python train.py --num_attention_heads=2 --positions="rope" --max_grad_norm=1.0 --max_seq_len=512
Each number is 50 + 15 x the weight over its row's rms, rounded and kept within 0 to 99. Layers, rows and columns count from 0. The size before them is the row's rms in percent of the matrix's.

# up: layer 9 MLP up, 448x160, rms 0.182, rows 391-397, columns 0-159
# down: layer 9 MLP down (transposed), 448x160, rms 0.0635, rows 391-397, columns 0-159
# gate: layer 9 MLP gate, 448x160, rms 0.194, rows 392-397, columns 0-159
up391 104:62 44 47 80 42 56 27 47 30 73 73 75 30 43 77 63 41 33 35 51 49 60 12 54 66 55 69 41 53 56 76 37 47 62 42 61 38 55 54 26 61 60 60 35 41 50 53 86 37 48 55 79 49 56 42 47 73 37 72 57 80 47 38 10 67 51 35 55 57 36 39 48 81 39 18 58 59 42 30 64 66 52 25 47 62 46 48 59 54 77 28 38 34 49 65 54 60 26 24 62 68 55 50 36 54 49 43 34 63 39 54 69 47 58 59 37 26 68 42 55 45 57 65 69 21 51 56 42 70 52 62 62 51 68 62 67 61 33 66 47 63 46 59 72 57 42 30 21 45 49 52 52 66 68 66 71 53 50 34 66
down391 104:70 46 44 59 47 68 65 37 64 30 40 62 52 68 50 68 44 29 66 56 59 88 45 58 46 43 44 47 59 59 20 49 26 27 01 45 45 56 68 58 75 44 71 30 76 38 63 36 54 43 54 54 77 14 22 33 58 46 17 63 40 61 44 12 32 45 52 28 37 36 56 52 41 42 69 70 57 36 59 73 58 57 49 57 65 89 70 43 55 71 33 60 51 56 57 18 51 34 45 45 57 36 66 70 49 40 59 45 57 51 63 52 27 51 55 36 63 41 49 42 40 47 38 42 63 52 45 62 37 55 29 42 53 50 36 54 43 32 35 82 54 49 50 56 32 44 48 56 75 57 18 40 36 55 31 69 33 58 46 35
gate392 104:74 31 69 71 25 58 62 50 74 76 55 41 55 44 44 46 25 31 60 43 17 54 37 72 53 44 22 73 51 23 50 53 29 36 52 25 60 66 57 55 68 45 25 60 59 46 55 44 43 50 52 41 44 33 25 54 42 55 57 46 57 44 25 42 30 33 54 30 42 58 46 64 60 49 42 51 53 38 75 53 67 69 60 78 46 76 51 53 74 68 69 57 74 55 34 55 61 48 46 51 15 64 39 64 30 41 53 69 38 48 41 99 26 68 61 35 40 18 44 56 39 33 56 61 48 60 51 42 46 52 54 51 41 61 44 25 55 43 40 47 60 48 41 40 60 45 40 83 34 81 45 18 68 22 52 47 32 61 50 60
up392 104:40 41 53 54 55 51 42 50 65 70 26 37 48 54 32 46 19 16 55 34 41 48 40 61 46 50 23 59 51 45 22 55 54 54 35 48 38 20 74 35 73 49 34 50 28 47 62 46 25 65 42 51 65 55 76 75 34 61 46 44 37 69 52 46 51 18 68 54 62 58 49 50 78 32 77 63 26 61 52 62 60 56 52 47 47 59 53 58 68 58 55 54 64 33 56 47 37 70 37 47 27 81 30 54 55 30 46 52 52 55 20 83 44 34 38 47 18 69 54 42 53 55 59 44 73 40 21 29 32 40 41 35 59 50 58 34 49 55 79 41 43 47 43 39 79 19 42 58 52 29 59 10 65 60 61 40 48 70 66 35
down392 100:55 30 52 59 64 33 49 46 42 60 51 24 21 54 63 48 40 48 51 25 42 38 50 74 32 56 58 58 88 47 53 65 57 84 49 58 35 59 38 43 57 69 40 55 63 33 66 68 43 36 21 53 64 70 71 62 40 42 65 59 34 68 31 36 39 33 24 34 29 68 36 90 44 66 58 37 31 59 52 37 40 63 61 31 76 36 16 54 49 66 63 57 57 32 44 56 57 70 59 42 17 46 63 33 60 53 28 49 53 56 61 52 50 37 33 44 58 46 45 55 57 46 15 41 39 71 46 37 63 62 45 43 56 37 65 24 45 87 43 58 60 67 84 68 53 49 44 56 48 64 40 64 61 22 55 46 83 68 46 57
gate393 110:72 52 52 48 50 45 45 45 41 71 44 49 62 45 33 35 71 20 48 39 29 51 44 41 44 52 65 67 62 55 42 44 54 33 51 57 36 80 65 50 81 61 69 53 78 51 43 62 63 31 68 49 66 78 56 43 82 55 42 66 39 21 60 64 42 45 60 58 60 43 53 73 71 56 50 45 61 45 45 61 64 52 15 56 37 40 67 34 33 54 46 53 47 36 60 31 73 47 52 45 37 76 83 71 36 43 65 58 69 46 45 60 40 67 66 57 72 63 55 55 34 62 60 69 59 87 70 45 38 39 71 29 46 32 44 66 18 26 44 55 45 44 52 68 53 63 90 40 75 13 28 20 58 49 49 59 35 45 56 44
up393 108:25 47 60 49 93 60 51 17 29 60 66 43 54 60 47 82 45 61 50 51 55 51 34 22 22 69 47 64 49 21 65 66 42 47 50 30 55 34 38 68 45 24 53 63 50 69 53 46 40 75 62 63 52 28 49 53 44 40 52 44 41 63 72 52 31 56 70 53 47 61 42 67 57 67 60 36 29 64 48 49 62 60 44 27 86 55 40 50 50 56 38 58 58 31 47 44 29 80 37 67 45 47 56 26 56 70 37 58 42 38 53 67 65 58 42 27 27 37 23 57 58 59 41 40 62 57 50 56 59 18 47 55 45 58 57 37 30 61 82 80 56 51 31 15 78 23 59 48 52 44 49 75 32 48 36 27 59 69 56 39
down393 109:33 60 90 32 60 61 63 45 60 32 44 39 32 31 60 70 57 58 64 42 57 40 67 52 54 11 53 33 64 42 73 57 80 77 66 46 47 44 35 72 44 47 63 62 59 49 56 53 71 56 56 58 30 59 34 52 68 58 62 40 36 34 27 42 46 55 34 53 65 70 55 56 42 28 58 51 27 43 51 38 55 34 59 48 46 58 64 35 60 41 56 87 63 48 03 71 16 55 32 82 43 51 41 20 87 21 62 62 52 56 46 59 60 31 57 47 41 21 22 47 57 52 49 48 46 35 55 68 58 56 26 65 75 45 39 46 61 56 53 59 37 41 25 35 44 41 28 57 53 50 40 61 48 42 46 61 47 78 61 62
gate394 094:54 69 45 36 44 24 51 48 52 29 40 44 60 67 34 72 57 59 41 65 54 54 74 54 38 31 35 75 13 53 65 41 47 57 69 55 36 59 45 39 54 50 82 76 47 51 35 60 58 54 56 45 51 64 35 47 64 53 35 54 36 56 73 61 63 60 56 53 43 16 50 25 42 43 50 45 45 31 32 47 37 48 77 74 35 54 68 51 79 37 38 89 47 40 34 64 51 39 45 23 49 58 19 57 56 54 67 56 37 43 34 58 18 28 30 63 71 60 62 50 59 65 44 24 55 44 64 47 51 48 28 44 86 75 87 66 58 45 53 68 30 72 68 51 68 82 48 33 57 46 35 43 60 58 76 49 49 28 51 56
up394 104:63 68 30 68 40 65 48 50 46 18 26 63 30 72 49 73 72 38 37 51 38 60 45 40 42 58 59 45 39 37 23 36 38 56 36 42 36 44 43 47 70 56 62 50 65 37 23 51 82 67 62 65 42 90 29 63 54 33 39 54 17 39 68 58 58 81 64 42 24 75 79 31 48 62 32 60 51 56 61 43 51 65 55 36 44 35 43 38 53 22 70 57 44 60 39 48 39 54 68 32 46 64 41 63 45 41 52 64 48 39 76 46 51 31 66 32 64 31 27 66 62 63 48 53 64 62 46 54 72 71 39 46 47 78 58 33 53 62 57 63 42 62 58 71 61 69 68 78 45 41 48 54 38 36 50 83 51 26 76 58
down394 100:56 19 58 61 67 48 66 37 64 58 53 52 21 65 59 57 36 37 60 39 59 20 52 69 64 42 14 53 67 38 27 46 30 39 77 51 62 51 40 32 59 39 54 44 57 47 75 39 44 57 42 34 70 59 56 53 59 43 38 41 63 51 36 42 33 79 38 51 65 56 76 51 40 52 36 11 34 19 48 54 74 57 51 48 50 25 67 26 47 80 17 42 55 47 40 52 61 65 46 30 37 43 51 51 47 50 46 89 46 47 42 42 26 77 33 46 74 66 44 45 46 49 45 33 37 66 59 67 38 28 57 59 58 23 45 10 57 54 44 55 79 20 69 56 47 48 51 45 63 71 61 69 63 57 55 50 41 54 22 54
gate395 107:60 26 43 53 50 18 80 60 43 44 42 42 61 65 48 48 49 28 68 63 48 48 63 64 57 39 37 61 27 62 40 38 37 60 39 38 28 32 58 67 65 51 49 45 67 55 41 71 65 62 52 60 36 46 44 66 43 82 31 47 62 13 61 53 57 53 57 42 49 44 41 33 51 58 66 65 36 52 47 58 69 85 60 60 47 45 35 65 52 73 67 67 51 43 77 44 55 55 53 69 46 68 47 44 49 54 25 69 46 60 36 33 12 44 42 19 51 17 65 46 22 32 57 87 73 38 35 69 75 64 71 36 49 51 55 27 12 62 41 38 40 53 28 51 42 47 68 40 68 48 59 34 57 45 22 24 39 36 44 45
up395 107:52 64 66 40 51 45 65 79 60 41 67 40 68 66 34 27 55 38 55 72 49 53 12 61 53 29 70 58 46 54 20 59 53 53 09 53 42 26 56 51 45 66 46 40 55 69 48 42 71 66 32 63 45 31 63 59 48 49 66 39 60 48 57 51 50 55 37 83 65 42 64 35 65 61 63 61 55 58 50 28 50 30 48 35 60 42 26 47 59 53 34 71 51 58 42 39 28 48 52 25 60 65 41 55 46 69 48 56 53 62 66 24 36 71 49 39 62 63 53 49 66 54 47 74 55 66 64 64 63 69 91 50 46 43 31 46 40 21 20 47 41 80 47 36 54 42 99 60 37 14 42 59 56 64 53 54 44 26 48 54
down395 103:21 55 24 54 29 21 61 48 66 28 84 41 45 54 71 56 50 47 49 57 41 45 27 38 50 61 54 51 51 51 50 56 50 36 42 46 78 56 45 66 64 65 48 46 63 39 30 35 25 46 54 27 51 41 67 69 57 59 43 33 41 22 54 29 46 68 38 42 59 76 49 57 41 43 65 62 55 57 36 40 36 48 19 61 43 63 71 64 60 67 51 66 70 72 61 43 77 66 31 59 56 46 41 35 57 62 51 50 00 39 52 74 44 52 74 77 56 40 22 41 22 75 41 60 44 31 56 63 28 55 61 41 29 51 59 49 59 66 82 39 45 55 57 35 60 55 74 47 70 49 22 27 51 35 30 42 31 54 60 31
gate396 103:34 29 62 67 29 20 51 37 54 68 51 45 41 44 66 67 53 49 42 57 70 38 79 62 25 44 40 66 58 62 54 17 46 51 41 49 79 56 48 51 42 47 40 44 32 40 80 79 61 29 47 65 48 68 55 41 57 55 54 35 36 62 34 44 19 43 47 72 70 37 47 37 45 66 36 45 67 65 31 40 42 79 42 75 29 36 35 60 45 50 44 54 42 36 74 48 65 60 56 53 55 43 34 42 62 51 22 41 21 49 58 71 30 86 63 46 44 79 69 63 16 41 67 44 44 38 35 67 55 79 57 46 55 56 64 27 43 61 55 32 45 78 48 40 45 67 31 77 45 57 36 35 44 66 44 68 23 41 46 34
up396 098:60 05 46 72 19 60 43 54 33 66 52 68 67 31 68 38 64 20 29 55 41 49 38 50 57 64 62 39 53 84 44 56 51 60 29 68 75 28 24 57 37 40 50 59 56 81 36 54 42 43 47 39 91 36 62 64 31 41 57 64 46 48 47 55 62 52 42 42 59 62 51 63 49 50 42 37 54 78 62 50 36 39 18 44 44 64 52 57 31 39 51 35 63 69 26 45 98 34 27 44 51 67 71 48 77 51 49 47 64 52 46 62 53 47 59 72 59 42 48 69 41 44 48 36 46 62 44 53 49 35 56 45 66 40 74 34 54 66 63 41 60 43 44 36 27 30 41 76 61 42 39 46 56 40 08 44 69 44 33 66
down396 100:24 60 65 62 68 48 55 82 81 60 40 61 48 48 47 38 78 56 64 52 14 54 57 69 68 57 44 60 51 14 53 53 64 38 54 39 53 41 38 70 56 51 52 27 43 22 69 56 40 35 44 49 58 34 73 73 29 42 69 68 51 37 19 75 37 42 56 41 66 59 46 40 59 54 40 40 53 60 38 32 38 28 34 54 26 71 39 16 29 52 54 36 37 43 39 34 48 61 47 82 44 47 41 61 44 58 41 58 50 69 54 61 38 53 64 28 37 33 81 85 40 46 59 72 42 41 78 42 57 41 53 79 69 60 40 53 36 62 36 68 62 74 79 49 57 40 47 65 41 42 51 34 44 57 56 42 38 70 49 18
gate397 087:57 48 52 46 27 38 49 31 48 65 63 39 47 39 35 46 63 44 28 51 67 33 48 49 40 32 39 63 37 47 50 48 19 53 37 25 45 49 61 64 44 37 55 41 70 46 69 42 36 35 39 70 58 49 25 61 10 49 50 64 58 40 29 70 67 59 46 35 65 27 79 67 49 26 54 81 23 53 41 79 54 53 57 35 56 65 80 56 50 77 77 66 50 43 47 63 55 53 55 28 55 62 33 42 91 75 51 56 53 36 45 50 69 35 37 41 72 67 57 39 46 47 59 23 63 62 37 47 41 48 63 39 54 41 27 43 64 67 53 15 41 70 53 13 32 32 61 48 71 29 72 47 60 33 58 46 43 73 58 33
up397 102:60 57 55 72 84 48 57 66 50 63 36 71 58 27 40 76 60 61 50 55 41 72 58 49 60 27 52 43 65 30 37 55 81 64 73 99 27 41 27 56 66 67 53 40 49 64 41 47 57 45 39 62 12 52 53 43 50 60 53 32 38 38 77 49 53 51 46 63 29 53 59 44 65 51 42 67 55 52 66 46 59 57 50 61 15 50 22 45 47 44 40 46 40 59 54 34 63 60 59 82 38 42 50 48 23 56 63 66 62 43 44 67 33 66 75 44 58 41 71 90 52 55 39 64 18 37 56 57 77 50 39 57 41 71 67 50 21 39 40 51 45 25 60 60 63 73 27 61 39 68 43 65 27 45 59 59 50 34 61 38
down397 099:68 33 52 54 47 67 48 78 44 65 43 53 54 62 55 53 04 64 67 39 42 50 41 57 56 72 54 32 68 49 34 56 50 42 23 30 33 56 57 66 93 58 34 73 57 72 30 70 53 40 55 35 48 55 50 41 83 42 42 47 30 59 70 20 23 40 39 65 70 61 43 58 59 47 35 43 57 30 48 30 33 41 47 49 56 34 46 59 45 53 33 34 58 48 47 46 77 50 50 61 52 44 72 32 28 46 53 40 45 42 43 65 49 45 40 68 43 41 23 38 31 73 52 44 42 71 41 93 57 24 39 67 53 42 12 66 49 71 56 57 29 58 45 51 49 72 33 32 43 51 60 17 55 48 26 30 35 45 72 57